config.yaml
n_layer: 26
bias: "all"
init_std_o: 0.00338
init_std_up: 0.0244
Each number is 50 + 15 x the weight over its row's rms, rounded and kept within 0 to 99. Layers, rows and columns count from 0. The size before them is the row's rms in percent of the matrix's.

# layer 5 MLP up, 960x192, rms 0.0728, rows 465-515, columns 0-63
155:45 50 40 55 53 43 48 76 28 56 36 55 56 43 39 77 25 50 40 41 37 64 40 52 66 53 57 27 45 47 67 43 40 75 32 60 54 61 69 47 64 67 51 47 27 29 43 75 26 29 57 57 60 31 57 52 21 77 59 46 73 52 41 61
020:43 60 62 22 57 60 58 66 62 69 58 73 49 38 37 44 60 53 28 72 43 41 48 45 50 44 50 55 51 48 52 51 52 38 44 54 22 67 47 69 74 37 31 54 71 40 98 59 43 29 27 35 17 57 64 32 47 45 64 66 65 06 38 39
020:77 41 47 73 71 58 55 37 41 51 60 61 57 66 42 43 39 28 10 90 90 47 57 36 63 85 48 42 52 54 59 35 60 51 55 54 55 57 48 67 54 41 57 54 99 41 42 68 54 39 49 45 43 60 42 57 74 59 70 58 50 82 49 52
121:40 44 55 48 48 39 58 64 47 28 67 60 49 56 56 47 54 50 32 65 70 49 34 57 60 55 58 60 56 27 78 32 68 59 15 50 55 64 76 51 23 57 62 36 65 42 37 69 50 29 71 98 56 44 52 75 44 49 45 47 69 43 32 27
018:34 34 51 58 67 52 28 52 61 68 16 54 26 78 22 51 65 33 43 39 64 50 44 28 40 56 20 55 37 33 58 35 74 39 70 63 68 75 41 57 59 68 69 59 58 57 84 49 55 65 69 25 58 43 64 57 36 67 49 38 42 25 49 70
019:45 53 38 41 43 40 41 66 48 78 82 58 43 55 42 68 34 65 54 50 67 53 61 64 43 69 69 62 48 54 44 33 48 19 48 59 50 68 55 56 54 22 50 72 74 58 36 40 47 51 42 44 58 41 80 73 71 33 65 88 37 61 24 65
016:64 48 56 48 62 37 66 67 49 57 56 57 41 44 45 61 39 66 47 58 42 36 46 47 43 57 57 72 73 42 32 44 22 32 71 44 21 36 59 53 45 47 47 49 60 46 73 41 49 68 54 33 47 34 62 63 35 65 46 63 57 46 45 65
020:49 35 49 49 50 59 36 79 49 44 44 28 48 24 50 69 43 47 57 37 73 55 69 63 52 32 40 31 40 38 40 46 62 63 59 43 72 51 38 46 28 55 48 49 51 51 16 56 55 65 56 49 61 53 26 75 37 31 15 29 68 32 64 60
021:66 46 51 69 46 22 45 27 46 56 66 89 36 85 28 60 35 66 78 53 46 25 51 77 52 38 70 71 53 70 48 51 28 45 33 49 16 28 30 32 84 21 34 47 59 78 44 40 49 58 49 49 61 46 59 39 62 64 38 50 63 70 74 39
020:45 51 45 53 80 55 26 51 39 33 23 49 63 54 52 36 55 44 57 44 62 73 36 47 56 60 77 65 17 33 51 60 75 67 36 33 64 66 25 72 57 62 63 45 60 51 56 62 42 70 45 49 57 41 44 66 66 46 40 64 47 58 61 43
108:44 45 13 51 64 41 47 52 57 54 68 34 39 52 50 35 45 42 44 57 49 47 45 52 46 37 66 35 62 31 44 69 53 68 37 62 51 30 55 68 47 76 70 35 62 37 61 53 31 54 56 58 58 23 56 76 57 60 74 61 38 30 41 18
159:46 50 52 35 45 38 30 53 39 30 66 79 47 47 55 74 51 35 47 28 45 48 50 38 62 74 43 44 68 39 66 55 71 76 30 63 40 43 78 62 40 46 55 60 41 68 56 48 34 54 48 58 67 17 84 60 58 60 50 31 45 53 37 32
111:47 00 58 41 44 49 28 66 46 23 37 48 68 36 46 69 54 27 59 51 33 63 78 57 48 52 68 42 72 49 40 61 45 46 50 48 72 51 59 33 56 57 32 36 68 32 60 31 56 48 34 47 34 47 42 50 54 49 66 37 72 63 58 79
156:44 35 48 39 43 41 27 49 42 37 55 71 50 59 47 67 66 27 68 62 55 39 27 35 62 68 41 52 73 15 74 61 64 61 17 63 53 52 78 52 36 52 47 54 46 72 57 50 38 54 58 50 65 30 76 41 71 74 47 58 63 34 30 37
129:24 43 75 38 44 39 32 57 29 42 70 63 49 55 62 39 50 55 62 44 54 42 27 49 64 48 38 53 74 33 64 31 63 61 29 53 52 56 79 37 52 41 77 58 42 71 65 63 54 50 64 58 72 42 62 60 63 62 36 27 67 52 44 46
147:33 38 48 69 64 51 40 47 35 55 46 48 29 52 31 71 57 43 47 64 36 49 34 49 34 51 70 37 56 47 73 58 48 74 28 66 46 73 74 67 62 77 63 34 37 42 38 74 49 37 53 65 49 27 52 60 37 80 73 35 71 36 16 58
136:24 31 66 43 42 36 44 69 43 27 63 81 58 52 64 63 54 24 68 48 42 49 50 40 69 60 51 69 57 11 50 39 64 55 21 64 65 56 81 60 37 43 59 47 60 63 67 51 40 46 46 65 64 31 77 55 70 51 48 54 56 46 43 44
017:26 49 45 46 66 64 30 41 34 38 45 61 57 58 36 41 40 59 18 61 72 83 61 47 47 16 52 48 42 48 65 45 38 41 67 71 55 56 63 54 45 43 61 65 30 47 70 62 41 21 59 43 42 41 71 56 57 49 46 85 39 51 52 60
122:56 31 32 46 49 51 38 46 37 37 73 44 57 23 34 41 64 56 76 61 42 38 47 60 57 35 66 37 41 49 59 72 55 66 45 55 80 80 64 55 69 40 50 52 31 65 59 59 52 41 46 46 58 52 73 45 88 49 48 41 28 51 55 49
140:40 33 34 65 54 52 42 41 21 45 29 34 47 47 72 51 28 49 69 74 58 36 29 46 46 59 64 43 75 47 50 45 62 72 40 43 80 42 59 35 33 79 46 56 66 75 38 55 53 40 47 66 56 49 45 60 43 55 45 70 49 61 51 27
158:38 33 56 21 50 35 21 62 54 40 62 66 52 49 58 68 62 33 59 42 62 39 46 39 70 68 58 54 62 41 66 48 71 78 18 58 54 55 83 53 46 53 57 47 52 77 60 48 32 37 46 61 68 22 70 62 58 66 35 32 63 49 19 34
019:50 43 52 48 38 54 37 60 63 51 78 64 60 43 53 56 30 39 23 80 52 24 93 40 42 41 53 18 45 50 66 68 33 41 53 55 53 45 50 70 45 14 25 56 80 47 72 45 58 47 65 39 50 80 51 56 51 40 67 68 46 49 44 72
020:44 24 68 68 68 50 55 58 34 46 34 47 42 56 72 24 61 42 55 20 47 72 28 40 83 59 59 55 39 43 46 49 67 53 51 40 63 70 47 40 50 59 70 48 48 52 51 81 57 76 48 50 61 42 41 49 50 73 57 35 36 24 35 50
138:55 31 77 51 31 35 44 50 32 17 49 73 39 73 48 48 70 27 58 58 50 31 57 38 44 52 42 63 56 42 64 36 62 73 27 48 56 48 78 64 53 51 71 38 60 72 57 69 48 54 49 74 63 27 68 62 56 62 22 49 65 44 30 41
018:73 36 63 61 46 50 54 46 47 44 56 56 54 43 48 43 35 36 62 44 77 18 48 56 37 27 34 71 48 69 33 27 21 56 56 27 45 21 49 45 66 37 48 49 68 51 19 48 62 70 54 37 63 49 63 47 58 51 35 33 61 40 59 52
158:42 41 52 32 53 29 32 67 46 34 64 75 58 58 48 69 52 33 57 51 49 52 28 35 64 76 44 58 62 32 63 47 69 82 15 75 52 58 88 66 30 42 55 55 44 63 50 52 31 53 51 69 71 32 82 54 66 71 37 41 64 52 35 27
128:56 38 36 63 59 52 55 33 39 63 30 62 12 44 50 28 67 47 47 46 37 64 58 42 54 63 70 33 63 56 78 48 41 69 33 39 37 62 61 67 31 78 57 47 54 39 26 57 63 43 47 77 58 23 57 47 58 82 44 60 51 47 42 46
121:54 44 30 69 82 52 64 29 18 37 74 48 25 52 40 41 60 34 70 47 41 60 63 55 66 34 53 48 72 48 65 69 50 69 43 76 39 60 66 83 35 55 55 42 26 25 60 64 15 53 47 56 44 07 51 55 63 60 65 38 28 46 52 24
021:39 60 53 35 57 72 46 32 54 48 45 55 69 44 46 65 42 67 37 20 45 17 63 42 63 61 26 28 52 43 74 54 75 61 53 51 56 77 51 50 00 64 50 44 76 37 48 47 58 89 65 30 61 51 37 38 23 63 25 51 35 39 44 40
147:50 35 38 58 65 51 16 66 33 58 37 48 50 67 59 46 59 30 51 73 71 55 47 52 45 49 59 41 51 46 41 40 70 82 31 71 49 72 73 69 05 75 56 39 57 51 35 60 28 52 64 88 45 44 47 37 48 87 53 51 42 33 52 36
021:34 64 62 24 30 69 29 75 66 29 55 32 75 48 46 34 43 43 64 38 39 39 40 69 46 54 43 70 72 53 38 44 41 38 17 36 18 18 39 52 50 54 29 67 43 43 55 49 44 25 42 59 39 50 54 55 48 40 61 28 50 19 36 38
118:57 54 14 49 74 45 37 45 60 58 40 40 49 70 64 58 65 56 22 61 67 44 64 53 60 72 65 44 54 51 44 20 72 65 47 41 35 46 61 45 62 56 62 47 60 08 37 46 22 53 82 75 52 44 44 45 36 50 55 52 51 43 30 24
143:50 26 60 38 48 41 25 46 56 37 60 60 52 58 70 53 44 58 48 59 50 49 26 38 67 54 49 62 64 43 73 31 79 67 18 52 49 59 77 47 48 40 54 37 55 52 51 59 32 49 53 58 63 17 67 42 58 66 38 37 70 51 38 35
020:63 45 63 45 75 67 56 67 49 53 53 57 49 67 39 55 60 62 31 53 78 21 28 60 40 55 57 73 52 44 49 24 58 39 61 55 50 66 54 75 57 43 66 53 82 59 75 54 64 91 62 34 64 40 70 16 48 45 71 66 50 44 38 44
146:56 49 62 46 42 44 42 46 48 52 45 76 48 50 48 72 45 36 44 50 48 36 37 42 66 60 48 54 89 32 63 38 56 57 31 58 55 57 83 47 53 60 75 58 49 50 44 63 39 43 75 68 83 16 71 47 69 51 29 48 63 45 44 33
101:38 62 54 55 45 08 51 48 55 21 60 49 58 48 50 48 56 38 36 61 63 39 59 73 71 50 58 41 55 12 54 46 78 51 12 61 61 43 82 60 40 47 43 48 35 51 59 77 66 50 66 56 79 56 54 53 65 42 63 54 54 30 20 63
022:37 24 51 56 68 27 44 47 58 35 60 72 66 99 30 49 41 66 58 46 59 58 33 54 44 40 53 62 60 51 55 47 37 37 50 65 50 67 64 69 98 25 51 51 48 76 37 51 38 24 66 45 69 28 83 17 81 58 28 63 47 57 49 60
148:39 42 44 42 59 43 51 60 43 50 52 44 47 40 73 65 58 50 49 36 67 58 63 49 66 39 58 25 44 40 66 58 55 85 32 99 59 50 62 42 47 44 83 39 39 68 61 60 37 22 80 76 55 36 53 49 55 69 68 30 43 37 41 54
145:38 45 46 41 66 47 45 77 50 53 63 42 54 40 63 60 66 33 44 47 74 52 56 44 91 46 53 32 54 35 63 56 62 72 34 93 71 41 64 31 52 46 59 30 45 53 62 74 40 48 98 55 58 33 58 37 55 64 76 31 43 32 44 50
154:47 33 54 21 49 35 47 53 43 39 88 76 50 51 33 64 58 20 64 43 55 42 40 44 65 63 49 60 74 24 62 48 72 67 31 42 62 70 75 52 46 39 67 57 37 63 65 58 23 42 61 55 77 35 66 72 56 56 22 33 56 59 38 32
157:43 35 56 34 46 36 38 50 39 52 52 67 53 48 72 74 61 35 60 48 61 27 35 40 67 58 55 45 53 22 59 44 63 70 21 53 40 37 78 49 43 59 57 48 40 75 72 49 40 42 54 40 71 20 66 40 73 62 43 37 52 60 42 40
017:56 40 55 66 52 50 39 70 45 41 86 26 71 58 27 38 54 36 53 37 61 41 39 36 33 47 53 58 53 63 42 51 30 66 38 43 50 33 55 46 79 86 35 67 41 47 31 49 44 17 52 81 65 47 43 42 59 21 24 47 26 45 45 40
127:47 44 70 36 39 30 31 69 27 34 62 82 61 46 54 70 57 43 72 47 46 47 35 49 61 61 48 57 55 38 66 42 70 63 22 61 77 58 87 46 46 46 64 52 40 68 58 60 48 57 59 70 69 37 80 52 57 62 40 51 58 66 29 33
107:36 43 73 26 38 32 40 87 49 54 79 42 64 22 32 65 68 36 57 42 61 54 47 59 41 41 58 45 50 42 54 55 63 60 31 59 71 75 67 35 66 58 69 44 35 60 80 52 57 38 41 48 58 45 43 53 59 55 64 52 53 38 09 54
126:64 40 78 63 44 50 58 54 21 57 43 57 50 27 66 66 58 42 45 46 47 61 56 36 55 45 66 32 35 34 69 25 40 78 34 48 43 92 77 54 30 62 50 54 43 75 43 66 59 55 50 71 65 62 50 49 58 64 39 52 86 48 50 56
117:57 36 54 55 53 52 48 47 31 39 55 56 40 62 67 75 38 42 45 43 51 62 43 48 52 47 50 42 51 50 93 41 71 77 18 66 50 71 70 60 53 78 80 44 48 51 37 76 42 66 38 84 36 41 46 58 46 89 61 30 73 25 31 59
140:33 28 56 45 61 44 47 55 35 58 63 32 56 59 50 99 47 25 71 60 88 62 63 59 54 46 61 43 75 25 55 51 50 57 28 62 61 43 60 39 23 57 72 37 47 40 55 66 42 45 58 68 48 50 52 75 31 65 62 55 53 53 36 52
018:49 47 16 61 80 33 63 76 59 70 39 63 32 86 43 57 76 33 53 56 58 55 54 32 40 65 53 66 21 60 48 31 72 55 58 48 58 61 47 54 53 67 82 56 55 51 51 64 58 17 44 32 46 24 53 52 71 74 30 32 33 27 54 46
029:59 45 46 57 69 35 56 35 42 47 44 79 11 57 45 62 32 60 39 75 57 82 34 50 52 73 57 54 66 45 58 42 28 73 72 68 50 56 55 90 34 35 52 55 72 56 04 52 38 59 46 44 41 20 41 56 53 48 53 75 53 50 50 38
089:39 57 63 31 42 07 54 74 51 46 32 53 67 66 50 39 57 41 24 52 50 57 66 66 63 67 43 44 53 40 40 32 55 46 06 56 61 72 85 59 34 29 78 60 49 53 46 62 26 51 90 54 60 56 31 49 56 48 58 51 51 36 25 52
021:57 57 51 34 42 34 34 40 48 51 58 62 74 62 26 45 25 74 52 37 60 61 00 88 31 48 48 68 53 64 37 18 52 47 37 42 31 21 58 59 60 49 48 62 49 56 17 45 40 70 55 57 55 33 85 60 73 40 41 54 44 62 65 41